Weights of a small transformer language model.
Size: 14 layers, width 192, 6 heads of 32, MLP 768 tanh GELU, vocabulary 1222, 6.74M parameters.
Each number is 500 + 50 x the weight over the matrix's rms, rounded and kept within 0 to 999. Layers, rows and columns count from 0. Numbers have three digits each.

# layer 8 MLP down (transposed), 768x192, rms 0.0511, rows 321-427, columns 0-63
506385491469468450547473571553526479547525516546534538400556486495441376495463403473529587367444556504549466531486536464485575511561440464461466427464552482511556433638512512449479551491509474
517620519534524444484470442444572527512556544452476523653476550492567427458483549485522460407451502504468481469525452502487404448447590488474472426410413472463436482541456442521562541498454531
490479505496586558477506466465498548577520470395459475479581540630503529490510616438472506487437545468446530478509482464400446436435434455428459584444524483457508527487472468556461504510531486
551418507613493569507466473471497537525513476501452472481468555484426605497466496578532574404492480450429447477515458526530582535509534512524468449562535428499554415433560565481533584507493477
471545531609585401484492529425493559504489590522479499489410505573529404472494480449400632432526570552591535574561474410602495466528505550495525530483480472581484510426489429386522500515453461
454472364512513605569554422625491516463460522548438571422463526579476569498552537587552533572555518581478572608524486408528469501519544521547546512501478475508402513435409485464452498487552529
563509498506480379528554558498512520485432487552480521568518511524499406521532496508428560393442510436589565438584475481447515520425572452459572459559517489491477545449476570537430529484588549
522534513450592502490445492511452532486507488530479562487428519566459581502533548565504509479397531535506469482442507517493541540498451439484505493507483464449554473481491431513596559496496475
498492515526537440511411418492470476431467479471449466437474448511501454562470495573531462553557541529508468459517399484555493487534474538498497423449560460520486497545433577619496432420406448
479526571425537448587573497478449430494465526506558486602606516493493471526493505518568499505402499408472482485458444499547567414538576504584609499512413488452475482405514502502554557500381523
557489561477590553388460532556533598422493517544495491554554506523400490370513513530580543599536476478465512483517540517446448485520488549417508468484394384545527540496427497482514559513495434
507537510568452537543391477477533562484493404500481484536509526569568496537575454513488546515583534489469514457462565465573534611541445517505557549407424532486581456470517514614473480558502473
537479485453477470510494455553495552500478512479521515454494581595377438556538407444461504462548532544502440476500522516501516459538507542454523574494472468424496457525527417511517518563538511
484465428492605589508436378528441379458509467454448491539552620405450577493442661501548538460409450495428492597504538455466518439547464410500559460436455488556462592494397528563476513537495453
424528451514469535404595534483557492449437563540457575610579598538416480483486503480456503464445436473463490455462444436488605467459474581509538506462522413489551512515492453517550502593518531
455586409526544477450479506509577501487573539520467574520548497384576431544535538528526587511559515485471429474526498520517527527546425490532489470482508481444533549463428440521506494542538569
439513450508453556495446569406544491479534547483397532623460496684525476551548479517512497433513506534551458478511488561442585506438546553478490462492496579517605526495517475510504579512406453
487470470573526486549541569551523470468504430518555503503548438450486570539531414538512576493544567460592617543566523458461523405519471472524537487610530461482477414505506554475498555498513507
436456508546492420391510484466524556479519452438562516473523511550568590586424514445451434466405584388530426457537494537550500544586537498433549394537530455442510432351482420510503602509536468
505491457561475548532568466555504485368540463485557485457512533590455466456537536592465405567522557443520570514532355465518370445415495574460492513535430540489523526518519490483560435446530459
569395465457486465481520520474438574437460457467479522537437427472557449505514516506476497414548442422486578471441482467499563500473537548484529533472553531541522470406435459539377499528487495
499487438517399543610487396474537420560497559585446472501505529606439459590513421518479489468489592526471490452527538479483520501529464603555478525512472464620499477516519420559482492545478528
509533468475508407533507491500484452465594530501440502482575519458382538448467464521616500485552520493636557514501435468451522517505488505544545525553496496540508541460417529636462481555489485
538470502465540571500553546411500492457589459571588430474528594518478508579488468509641527547446521559503481397436407447484550517569460495499456512467528466458404375538415492541485448441415421
492473567504502528472429423497546470524544483543506504517460548483524567524448462503458460558562486481532496538588517463489397527531565503508531546605554471521391430420475402471540445436467457
420471471517466560424503470621387506497513562514483561555586521437505443557547426504457474523533414528491507469503470525507478516448519502464486544487510497543449482453515468527555556593458447
480543476493512527432426493462456500482531507534503416513393445427536480527540527593578492521504521489521482457522539562498393551527446433375493459503436478475464423509553548503598587562468557
564473452489509450496476493571382466490543552470499480526537576540481505464540472498552498467547484524493405508462465493438476420556410635432415511515548566549441509542452459389568484578435490
540429559519551548561497641576543523453528540502588492481355538486493394490502584518499555543447533442569605490561482545500549445570529565484552496471519454547516439480480484478531491507429430
480505442552585523485587465543478534513520436504476448501561571518420561533504547524541492574443533447493452454495557653515543457514513551490404517389561449456517565556497416398504513514472494
523514570498331426442559497534472514537380517390476455517483530512458530572505444472473436525467487519435458541509536463505498554418450484519422440357440523541455454554587476501555416507482460
476495495481468453492487407484559503537507415476494469499496404482445506479489489462482486496503605416423621433480497490507567441489539500437524541512532494468528539465505538491469531503461539
469592451411467528534444479511599497479524464432577543561471498540465495520476489417421560548481436437592546455614509529518473481484444469489571394539512600463530437379503418554537510453441523
559460522497599457391510566472504499444510595508525428502636539426546486500532540452544476428468535585511507565570570402512567521408519470530490513543504469497566497424463499408564516516487562
481451456496446596515652536568394593550531414448427524509559509457460496463509550398617536456431607554491514456499434509487469481482545584432435488579519494466545524552436572490493442471433514
543439587421522498544564496542536482489484497461508551517446505487459481492543529603592509455488498525445497556420553546478636461521469507488435453559543472504582426543454457582570436498473506
584440469371497529549497525504476496531535523463536523506442523566455476549398500516521533506530570488522488585579484550485477527566544557532428478510577483518529522515383554573460541546409462
590449592422409542576452543583549504361543489472468518574466486520592538605509436547422429574446480567491512539522473535439490472494432418555477498502551440482489424450458536436445468584469468
524395409549466523509483393458432552498484481489432481401438536455529446509507511609494557506513520508499528512553405500505525502540469493479560499545508537473471517533493511486474465553526457
543530432533598511469541571495566447611468500553469536449487583549506595537538629463443397547489547477490451377377510528596497466461494490465481471479477560516580431442556443570504502465422515
472480542535496476508466434510485559560498509508432568508521510481529467394483559512522512497479439528425482504482545555564566482561505491491588561516490598453500471496509547486489460459479495
513503497471449492478475605521537493556430565557378589486402445536464490498487471553524609460510502520450469557475520470478432489483490554449471585439409532427545518493478584564536528532434484
548546439476627534490504490482567429521556584519459496425468455456498521501513408439604579562547562454508498480468581502463478593544466514546477541463569558531485453562459470558434394524488502
512458486464506618476501438459476578465521473419533501502491496539427527556532543600467465575537524467334464523429628497512397498498493420474536538501458484402525494512414582478427499504458478
450361497542552492455514428511522516509510493452523554569473479375517468501503489484488550522556569440545454626528486604547494548579532535497438498508540434552490530464580491420451663531438456
401501467471514538573507458412441544484588601426506500474399494501541492545545523552399476489444503457495498500442520621499489480507591380554424514461414528463605469491449537491420553498516430
533405544539488506534501562490510555529607513485439535460480550480490519519460596489487496508436461427505506505542445546422454498475583431465554538493462472501414454488427531528531429449503445
530452464472494515451540492513441377513476570481500600558441546569471431535402481567478616508434538541503512448521587457495534560508420534533511537450495476448534491498500351467542517473470500
538602429464549477429468548482561470507478590479552586499597566551605481438544448384493619571456496504564464446463467521542512516463530509541523486563598486480480522496464436463456504423505473
547505467536493464515576440448577492443505485567511504527474475474490441412613486613505587471471458438484409484359632414536440456569446496485391535480474531473524555600481547577501459488519524
515536511482440472448490576452486524602500463514487462466531538486446556562504450551456551469497418429444503485432475436466508518400517395535409451470612567510414464432506501558602468486519618
443553449509414440529372570527520497501478424481426520558595492525585478486475613524474539550462478429417525501484603494472462440438530556567508531375493485485476504515574551567560469556493530
457506557525519573481522524481532485461465475466542527585572418490580532468512417456590567462445479463504529478474527452486650450473502506395462502482493445520484476573494472565516519571523457
597449584399504526550482491529582543462527570548610505467471557472461523501416463414633607399545532469542548538480554536514438511439484535483566401540511471436460539429453506373507462461430502
613476528540479563527598478597582568497521572475491527430388505511400459537492449444419558475470425447526496537539521446498552529410544490422533472474516510462512494538420494502493515540581478
502462480533496459515511577476516391628611424528464440523500532428547604518554425553468512511524454515437613425490577547555558473523460487508446499500519473462570529532545523496506527434516435
490530514469521536473432481504550545481469486476557593521568489523449424457508395486506588555476429412525453460434457548537532492608510433518558401511526517511511508569419500478526495517569471
471518517495475465471440520525460574516521509607401481496469485539537487527457549485515486544424523465454511462540598527557516563526454443516514559523565521463568433513434518512490476474502563
486409461482484464449442561519488490492490558469475447513580517531522455581487398477545485573406453496459533512570526476468494530521440425575509501516526581537424454465445505567472533470475486
570519581567487489488485584471536464455580499414563478571391517483481579483491524531478457511503598444542515446505424541492525544468512476483419483492490456544537489607625460577513486409484427
468439401552531501514503541490545470551511505556509423452514487495531379446545526474545533531571507520511527461481440516570528488443498503574509436557549491476540535499460486524497516498601491
406482447505516483466498433568476522491528415544564361467618452460539486499497466473497379490581561519508509525493436537570528488562499534423471446539557512495514493543512552508585567478483554
505477517505477436442587442539562470505484502571529530508501491559498490483460457515554417510467477547433440496470498556398500560543502430519501597549519458463485580488534510536507443542494523
527426484475420555519575434498457460549495504478532450542519462516458573458510458505475421486476501428433464494517535572455507407495509492439574459526520478536451521490520541465373518553439460
525342479511494502500596498505503460535468478487547448457479550574480548491490498429424535496540532506520476505357465583461415580601588547464445475446489430557468537557467421415497487555526497
482555617533439520477437506516552575428546516533524490514557524435449515568557459488579562532485471547489476518667507615490452478499486434541577624533542445635447536462529508478553441457529466
473476518573500543603510462523525583491595541518455508419510520446457557600445464487473501486516439393497502541534557536522513524544518486484541461460499531551480524451555516553544448525567537
585446544414520520504497524461519457564507445596510614427523527492501460539538501498472439555488498544491519434613544573557441497481538495453534515479495446519502462518385523541483490466507515
479435444453523494584539523552522551532568491538538468541503549480545532412567534519521517491439441582445485515467571465549525498447519484475428476609489413435505502476497457510541515420480533
456480485446435544521543540494560612554467504481498490493554514464655425512398538524556556579448435548540532454488508474527546513550526360478510539482500510446577522499545494462461415509564473
529440571470469535445518471509367477446474488374554454524578493499561509496444456526428477427478545481531520579513525503533571433519410464565485541517459508438540470494455483431536501596498616
602456468491534527505529491555482503507539483593471579496488506491541543539466497425508512471460543623451473484467523551539430534426424463564449544419548482369508562534547502525482559605439429
458499521496447460537548528502340504474472516468476502538468529486437429539418545517539474545540468490526444480511466509564511462399465611541567535523503482444641429473495421529564507492453486
556626540577510503458573528532523482442470484458473575563521565524545423532376529526615413434476438534446551434577443514532467540528462516452435439494526452503665551570410541589512462457501521
462478595442398507493469500529574521494512523528491472484496462401466392494547429399555412542449483559488410450481460510445533417507475501358501467492516518512438492532572535537525519508451510
494445574471447429492526464472501514459535461489492335401517510510482545539510528503516429494417604480532460483556468562437497461477457470471565463562486494419467473518515459541435566505510479
524443490545458488522406521422361528467513548586401532445497454490510483449583495542523572525581440464397553513513504385509380589494522448525417560508398434463455456558476411494549591561602520
405432504540488522441416422500441479397601476515528589637443498435501472517459473465517469574502458503479543508586416468554550510474501579477453526540444527589588448487503450501466513503534522
591533570495468464593401495519477428356393479468523482465482589556559338455482499535480446469545526424494502465527533563619574545435500444472446501443490518439499520420588568459565337444484526
475522515497546511548438491475562555435404447563550493476604556598506445490542556494438519461542429418428406470491475444432541507423568589499525562461421525437508577508524617482478479466551510
488516460518516517511491525508488456493512560541399455395432566500537451476484579438560417545479437531492425590483533513523480468471452453545488446544511502553395410452496484542502558454403539
559570413465585484471491483516511535575424429397528451519504481532450417418525504445569551536435506416520517569532493463532508511522510510533507512453594588547506483518541479509531502434545462
519414507519552515480505554426449457573491589431525524407508585530572505493590490488612556514470477469481574514493471513364431509496461489540512492509493452528437549603520451528504455423477525
516539456449442588543526477559469470469486533544462480431486499489561505464484519500484508535572419488421547495447454530565493419504480552506488474481448599586575444588562594480444599552475554
547534452471562526409535475439501488481494525433455439483515480502535456472481542456483452486520429566496565465527534488445490522483447495516469454509523497639446530531467540439490533528521532
492635509521510541415525476452567523468521464483471504477446488456465499551503513385499454459546553578540507512517419585523417544473572461518487483616519540537561470516475533413473453419516392
511427459384537490496440464489423463491470497462558380573464533455592485526450515540506451516615563420579459528539480491510516518427546484440486491512478452509564470445468572535459500501486469
493499494437509518501473421518596584449525450530620483460489524571622507521535514459490505533567448410526481467508505473470483464520463546517497458457563560550498548478542516446571445452508476
539547539514417460512473498589565447460464475517387564491510497625428484576479469471484573515394538480385524474469422527414426526430500428462484427502453550530533529513511515455554534525460458
454428528432530458482356480462526521493486460532424620492448582441440504509553468489565502456505484550414486487482533431515479534499516582521484600568504474512480475559635457501553516418523466
574525523452477510468462586464495436586514491478476480512452454540505478488582479420499491477518439389468529542467503422594579501427532380498463416523475565415507512483495489515576503532382382
488469500520485436460494452481503538523490388516474520433495439442468408553500457415582401476525582513492446539509506507502580518517514491456488493470471582582478417479422477475485527547437461
523514522540553525471480514567504489518550523584545441607497472531510494468501437439482492444431532545413500419427444446500444557496469512545573534521436538377462572476463530498556557501591443
495496529587472570482493489502399464498482506531518455581568579396544428557425449508525578589519436479479523372473420498471460526445491555584522482502491504479487481521551531518470492520462384
418512447474545593514380446464599550405530593542389460565390457558501493579471551589589546468438568474552455439505463519451488450512486454433405505554402430501511543431485463450428454500593512
482540461428602472486447407599491596525488475454521472644449520443604563530526517564396450496546506590549539526587446459601482590537442513584467535518469547545488566526467460467512541572483505
541413521443433608592590434418581561589571552502471534507528511493530529545412539434442516475453532561434338498548336557401560508548468460500572482475393456477520462439520470514438604523527541
467454395582407526443554580504486444476509570531390543518563455482431476504482355518468423507491572524554492503500516508464529477502563591470471514477517464447483549510572476564483507466505498
428486320408562568469451478451413571544540444536432480497462565386412476479579465450450431636561560589572488495554491468519488540432495531512554436481504449478501492614583561426512459497516495
487465567540495466475558569524513508391505555531416473471536514463512437531508307431419483430430464484504437454537498589424546483516518537462558580437487488562424451501507472467477473472595488
371504515504473583557498468497408510488494472484497419582526458556483451568558555516526489592543523477547491575466428536458460468449433517545397462457498586470546547501511557515505471546495549
517512501509392500425582455454509538452503421480551412540493475458501480565503478426553401416553478522385507495482519579481472496476559482529507430589525496482536457429498507557532460527516476
496553540517529490538558436513477433435455501462421356442491481474535455410403521476555512538509473388527541476436463485438490475552548409527532473451616555486489458538557540451560430453546504
408540449500558567500532473481471504534536422527509558512528470420486534557481445520410482497535536600523505527455540515534483482523459469481512516485556478516480572473579460475476529439455509
555585551545506446452542464447519445474512568469516491524499463517470512508527491577509571535458471496574618500494463543557576534542500530488421423477619515442433504535446541536517564467472562
505434514534501525424525469465577507467639449495553501532522538615417524451533450491633617451496551471457521461540425551485570499591505392507468582526536488416559551423503435558481524616477476
517484539476528494545416512412575458529497593474572475522521537501515487485471589536533493423451445464425417504452457541572654508446454562520494473541483539400493537536535407514412484556526492
# layer 8 MLP up, 768x192, rms 0.051, rows 322-428, columns 0-63
565515479516492485544433519505545532481480480519428506422519572510575463456448448504428493561505395478511531486523561452424536511504423486526556547515571430477555494548478573481558482476533547
536481474477462507485573481441524499473546439505491491601539559482549501503483549470444528536565481508529521447507510439515492516520505480530491475486525429498543486468522496581474455464501492
540465499471395529454410491494481492467551484499534549447456491490580451473523469531519570589438490495503467576438489541574538505417549584493507492510593500509523499542539515570525552416524566
529546442472534596397503429504426466476552475610571495479407480381539533432428461488566488577481399550511441482470586569534550389540530539482523521487512521485471429468518494469395540509455544
524525495456592491504551519423477462434431553614513481534460476468557568562459479515440539482542454559511503562523531595547413483487451556524513493494483500460561548579614529485459515522446510
482402446604542578495471525513481409462557480585453538535572414504441569557415498477493524501529424542534436511534529490542514456428531442460583549532534512564469558514471492505496425528496492
455410528489519582541532514582514575569554501553489516558457483420490591440626527509437507560440514563414542512547446458454450527508523423464523391452535496433507564520528455474513550482524431
486430517558472432544535528395550516465508549585536389456520556476469459509524431482504565507585501424521559528466543506385407405478532498538469448474463511533446567522553423446606493435597475
461584429542474430579602499476502554406446513553515380408496540506510549454468533508531543485436501540512527484518589502490505455549527479497523431505510457585529594397542464488559444583480384
533488563483530391450481535569490435477520513548403416465539474504591507475571506492438428635531513474513480504428403430446467543463564577503501463554529542478448549576468480476532458504507530
503448493527469475459491528527596571511480558521661496396501456480511560462528452491420456457510406547522468444516417494481492445478564521590576491526556498542563497566466514413533522519627561
429378553526462481530523553466491457510484485510529564532438538642563544583485508508447482604440488486628470513504411456519507559501508595568545545429524583474547517476467444464504512513445533
594527543527508537495531470484602507436468549556420565543439440500601533483562461466483584578555454505570487511416470529396488466456527459561598518538476503462545570563453469514512459550418540
510564464510538425556554505455374503414470507539477510410529442511489562471565453486399559492494509514503505584455511548444547532513493508530522552421505489424503473489469567606555426491454533
506426504503522465519516522478418529451403538552464511521506489527555501537605499480517518471452449416462515477382565413514451527496390552435434494504485475545482460493530547488434481527425457
361479548522479517535546532521618404567459521449462515461528523457606501554468385446443524510569503444457451516493456518519481574478525380476501507482520477509555462523520501464492397617489445
535470516446556413514505530469551501483523451526524447511377599548513508538543503495450440467471509521410514404538487549530548511579527526491594537451545523524555543519436507469528480431527547
597507547522489494518527466459473540507615509500473454509490520411536429527463530635523464469543497555491405419507451537491472449491435556547494453508506504534484476546473562509462466525538478
538506548583488454550485429434524455485373585572543494449515386464630523515502409518484491544439499534574518615512422551527573503550510432475510439431452445672516474424400549473486542490522392
466450482452621535562501491487519489482420573463497479475548511520526577496496438467429551493397554604394480448546624530550555580509481493556545502483492432430486576631542542496486494502568518
449595538521525437527430508440443530486445570472533495579493504437549596396502545498473497540539447543481522482468513494465456516483438519450579538543447538510533493532434409485499575454597503
498453531508534450571461572541483564561427495538467483472499465520461534513411542559506394522554404594416449472541537486517555507467555526489522517410661510486613541415442572451392434380407516
541524498477524481562605482497531531581546527528451508466505476494466418604533499546530533476479551457475521433589494506421454498411499483492392501521428481560531484495572526527507451540415488
492531493427507452456476480410449526486494543511514533486636463533591526429497550469577483436479456513493522477498468527474519436485500522543461523524522516512575488537588455533494626515511517
515449466445606497566455507399525479414559540511475540471502420513549491464521497601469481504434495522500526417502501503483464489449525574500458414533526518502496445598563577474525599404620528
459514530476531486526458513481474564469564515563554455570573427480563433484581554578476556499562460548455528565548496411518380566518523553567456603450460485412488571551535492567528530510544528
602473459482596474484488521561427510473454573455512471357526496522511447514494424477443522399551524550511509542539539480462486552538519439532515533382499492401515486488529588544484448551480524
469449485520527577470471494589463550508527510590508634528503515588563519464538541535436454560560478474426473557457473488441538572460453542607513513480559480491445535504527531468514550476509505
490465553544606494555545520422362466549549505513449497572468477469520593488515505502573592475427555560521594580491522484503506523524583470465433504470471492508535541527558402381463533497514439
492433480551465493578417397518506462500610490585536503501386476486485567457541523566499512486537556533551588534465500549490582434492494487539472434476537516531467471522500484536610541539410485
439487509544575579502460574545518462426428483547508511531521537539474445481471593542547476499461490518464443555504477527545524512493503457532561403500545469559540493482509541501502617537468531
488535477541462539534542525549493506457496501453502305475493456502497522484461466597547455484442459551475579534385481436526433531425503480490538492361439560532505506500573496436491503526524503
464481524479482470554547491561475472474528468477523481576463460598401434477528541558556445602501550562370503614402501582503467567470515523475574478605554455536484523491412510513555464491485537
420477622464482531529544405462465533532454534541579473441518608424506439538528417590462487567530510532479450540448544524490467553538554438479601429568582551539645530457446524656466403425473456
474504461493565399507529574474469585449427545513480495586462542418533546559482571561469483357472512494501528529507528478494598540515577472600470497411522474467534515547428526516517498499504530
475421474449547527536511448512530465489511608528482532486498442466593543523360514440469548485506520490483474460577514504575524534600550526500429420511540545521465445519455464529422441476435529
577495512478545497538471467423485537505511557565451556486444508525517466442537507512362505508468454579484492481527502541436502545453500459472444509576472517456550472516522463526534512518488439
458570450543456445533485497542515483503551489471493597540481466541497519452480530487486538533456486436557456463443527592451417477359502455478449539448595552506493519445466480516505472455489485
528455417467593453582495449473436445502455513536440471549483555504543538486376442470534504533480520590441477450508524574524541463450558526529569472475428451444465524536542621525430542443522375
597532473422417556467457536509444485525531532460591515547521416493492552521529510544528524522468490541529538458500492557513488457573457542617658503506516544577545478573573528518467517419485453
454410525489577407551534470483554422482552522612538509468484491511487463468597460531475495410472472511530528531497441521537436491486613443458544412447487440545556508460509519483515587542559574
532565531491437521532519463526426536449478504497524502559501422529461492422456571448534559500528506537471495507523463507473414479466510553487471398498475483556507541554528540516422523467534511
472513552548565563527427532551501526542440480485433445539471516489474602386476494449473540532475521452484416513605536564517535454482539528497530524501437433526497525597470552459545584438541516
524412448539532516493480502382447520455515513501518464483509443421546441506551486585490568377412513500520501465481542483405456547489516451456452458475463481477531525570532517559411470381435507
518540515430567526584552528502528492548607543426515506550508441438528458514502470495473483488490484503535431555472411495407477400521532537449608531484416478587537514449487604628467509553527436
439510507526473499595580519439500540499447537468517443471432501416504489487591396408510468497533527513503384594510442474418439641597413468535502525494551475534471576509546510487579515482532421
559397550447544513445542584467525519454473542524563508511522482491594551542588621465492496570421422438453446481491518461514484430486481470512504498488419547582537513446487533531514466450581471
465418513526493509590512472410497508455595493472520466497520527447519573490495570567508483416589518499513485576429435530420532517508519512492521500538567531488538602541464476558547585542562445
511491572492509528553545504491444355484512485496528459593531483468566562532554423494532517502505529507582407402457466419475460463478423521554508459368497493516639575540496496497492502599518525
488474604545536423541548618453433527541438548577460556460453417567520544473479533502390496527477525524541468534412464486479516598627544543408443418516458501492460594392447479502504508495459560
456540508504426523508502549529479457495408607531513414566542464496508429495530590499411480489486474506449515486548505548572426421545544491535553481451543527564562564548465420526509571409540482
538605510566437532600500480528465432437567537545478434516465401509575450462470481532551637574531504566475508562521519505566452436471585503400510516464571456448509599465546546453480593587479486
447373576441490486630497415510457449565495604550585551431555533415497504460470471562482600565579462523571432546448393495507482408475509588504514492550528465443510488442480491497511528465467445
529519457506535451466531518485474491452400446504593514468497572575526527520459582527479503576501487510535389579508472476511435466512473479452546480540503444554502466520466530492450534508610506
566447532486517464494514433506477455542541506560484487453498474509488539439446505512505544484502430533480507482476530494438543429526523534516490530488537535530521608423501538500437532592469437
540618487472544443491481541508440556572515551493481471580588410416525526486492509519521471489521440547526411498545476534497510647435481501498501500591543513462577494575491478506442379485415493
580510455479447524575509523447517525466459524511452534395480426569484541603550432508456522508517499484549457541447590468543535514517510453527498529539512503368499486504448547543466441490471555
540474540530565427487555542541611578450549464516460571510426455589481552588470493484528571558512434507502518502431450490443517425510443471493488503502524494488507475397505536516435498511553552
491472486559488533500473533486535456434399483524517447508414495488512434558424537475534518521595385506459560473487494476510554522503454600487536487475494609493479588509456501540452538536579473
501496554588498456597575451442475494567460577506470450526388490409534596512464533467500451483506526465488471572478497474525446498493517545507515538513478532476554524535495494610471451461488496
464541437541570516526431449520535485528449579507523507477550520515488526527491508516479497627427553621567479557450557515472541586472564399542467505580555456491447468562522460450535471428426478
486597502437484399553535493477644459425501473522545554511482418526493527485523543575516497569513475490516577518513528407425469514503500552523530505418421521487477518602492514521455448463472434
500409523523516332577507549499525482517494553578530519477491488524527482525464573556420419549550488512464559492489498569523616498455480546507538441497425486474516421496522609375464454581513497
492487542550409626565589471475485568519536521493460439563554579569548389502523550511555493544542467469608462438471412501459454458491458479545533589564481418577562508500501450524510500473521548
468560506483506524549474495509462589473437547615398401416509502476582489508465555446454450478476520430427508460435402555503506597478477535561494523455487452517525521573600425542512458476473415
481514431576479538429512560644494466520500543373520430484496507513503506495554473528535438436488522510544476473494466583550506462472461571532474391440436467488487563490581521486489449512461548
429558479450503540534552470493512468535438489508613503531500427558501460458485578549549537490480420600467452433421429513520474536474520384492466458511497553491541490482586416481457497423449523
554563466465419457492536489477492531507559530508460552596523466509505558540503524565470540513452494567572447522471516466564522504449425596545477519462490491591535535546506544526527588481456403
550541513507586464566558422430493559585384562504429525520571428536550471516589474532343499479565535368489555450517522476556453489550476530554494481510417485632430530490437522541479501528480583
541480640561415512542576564507403461579420510585494406542523558492564451528423467494428563523566482509587466631492566559416451471512546502521617521586586562517394564571502454571511428403493495
523389535566477538537539496533528507433432553448449470533463607503529512443445481514473520545566474521488460450513465474501493517505534534458584478494540494484487422457507433502584526531466534
556565474521565591554413527487513472492477522462355516509471466486515491466537410501490386528538510522529509461513473443499500421455582429559457520449490499433408490589518518466570500412529487
487524485562519503491506506507456436482528499533512478519513583536466481533519413415525386479456592487509555553552520475484450505445431520458533456502578520506527395539452556540491524443455473
624572475463482474454433486487540485529451548480449616589563464510493569528577476493462432512602524523497508442411551501360584602617558499491465473452462432434468466476597525507462433473519521
476393420554524489555450566518488372463444501562479598533433491456606454438457543568400523506535478485561447536538492441482492451458403555483463493520572516524566472455550506541616506487573476
574514572477527492524511471441526603428523497498468514510472544493573465484514546511458624478424436468518545568515509514496511465603534467481578541531465497520548427558420563499532504509513487
445408658500545502574461465546371474548534479416569496530534526497493581501532593418471520424375505458503456606600477463539333444482524402558471501416500426447471450526544558452584451396519466
492547490542476493457373549490516493419453536383516420521472485492629427523493474482577424479575545394487503503530551470562464418506618533528551481484449541541476554499557505448517529529508548
416481500520479495415566467474568520428434546488573475474562501510528435485546587526348510558444502515506507477514455499515550495475500484554430450438500482494507625469493568490533546526492454
562460510531496513544524566540536486517420451434531506558489479502526518512508487479530517449461530434479501513497568494581376518497519541501572451526499603540583499599493558546458453465508545
488424590424566481498561529545433511501514453498485519427550473530544432442477485506563542515548477591492472454454483561424484455464535457565413457562488513502486546494499463501480551535463475
514438504444539462498423554470480565524450436559580439603538483427528527598469600510466464445498484386462502401438520508466439481573549466532415484480547477538545555516539468542463457462474500
629508463471546453529531517495495584516559416503485560491477476422496542471471564485507550561486503526533542564487539463463510470590461485481635405511492579483546516498517627401501474552444511
482437561458479532525470578495470562534459510510530543424509473441449529509537503467495550476522548494466392503483445488559532502540544501540560537537496528427571528476507526607488463521538447
446493488475461494498492540569426515518511528593562467470519567589479500513490572543512583459474539549464469474568612522539491537570374526502518482567468504500454603464475448504452534532526584
421456466466519454484505476426523508543432580524403491440513491513643506534453544520517442523449578512548535526491454499528430524428443479511604440466540498478425502522471533485476462528535542
515459411585442503492489480491476451502547520604499450555528540436524463467482524454416477452581428454469487492512435455512449470413501564576510430523451439561495502474583482435484599543432542
524546504462513487570550503504520469493459531446595607475539467535543540457604520445452537497610504535448530472533485608388459379473453583491518534500490481486477445507597556486445514448474532
503543490453523499543459534444613519538440548530509479573533542471580429466532455424565468496479553576477424554391528446519487523388483496537468428454541495468494546484573494517475443482573492
568449430510585481484520477497500514399453487548478503473483534525434563567552512524623532445466498527464463516426515466449480467505506522476494519528457515526515522526480473485538428539371510
421488607525438484527517499461477533453487485592450500519473450527560556480571563490466501518443537428482482515513488503470511450491511481436471541487446523471433545544517501446502456534448454
419518452538529575516454520550457415381517547496466522455467496566496486537542456547554562495506501571517421562396502473527445463511501518427607523508560521473551424557526560466541468477503534
524469466395454412544551546515432514522440518498456577522459516536506534516477577500500559445474590467497477482495444548514455556478507466514607466478551445468462565544539440552453529487487545
523424449460540444498483514552451512495524590485442474559473503471537539415526556575504494466473458507561464498450534392496448426539586514417509446514531473367561525471532561388500487439564468
580476529518532513551455523526463580526467666374459541428563472335579579520555537581399489455479473596557541499618554373430513473508562462650518542544534603548509532494512495510551505499456428
535519477507418504576505515497588434498436609529550398591477478498484493481477553491447446561536473578454510581535544464516500442462472408484526513511494529481446555437535558412474515532552510
568483538490600512566507555456592555573590450469498494572595471494543514531487410437415653348518450452541519440525481464512586491490458524471457529428401575493578541463562505487471489525528582
547456505551473482545555495484485524408491494539510454494495433473468420554544603448591499451523491449462573604560500502557473620466574551549460482408467587456462474476534542488412504471486514
534418539435543527480401545510565532460402537461485488475542475495477517513487544462543435491575552559529525502438513479495445453564485533472498491499488538461496552453510555524515416524534420
536542623551527478467528639441469558468491545500518421395476558478569552480447526482495472449450594497515510547486581576479513496428555475485527561457427455437443470543544509462443509560501469
441470523567504410477553438445495488466468505476399483477519498557570463559599504486555537422495565528520465518579521532474479531483453552599491449587556479398559550491468567550572550590489460
544512489560526472466539544555468520522466516487469466500496498502568533467572511530428601475542511513486412481524540494462544459568567389525520434489559495392509482461497464506450513548521502
522452486445564361633480449498486555406559567547523512433475449562498489455565513507545492542461509460501509555581542514453561510469563470521530518563508529421484438520473563473485531479635445
487494432454442591538439516551516475597458502446527478529452530513522508383470566536507502561492478555574463473498538443498413504494483518604486511573605433525504486491522519550473590514500471
483501455609502588505545535551418520494482517501525519459598503530467412385488535485443534487552594514522453628466430403478522404457537533433508507466459525506488546514498419578506475486432573
409508402490474394483499564491551457522474487537434526487598561487499588566405586502427604501432474474600376520549488495451486465503459482503526541497517535466515523462495497522578551513548572
529493483496460512587464475492522469558494511550478489500467494480523544545491502414457535551483507609506537599388529533551482485615534568465489531485570438520458509521537531515540453584512518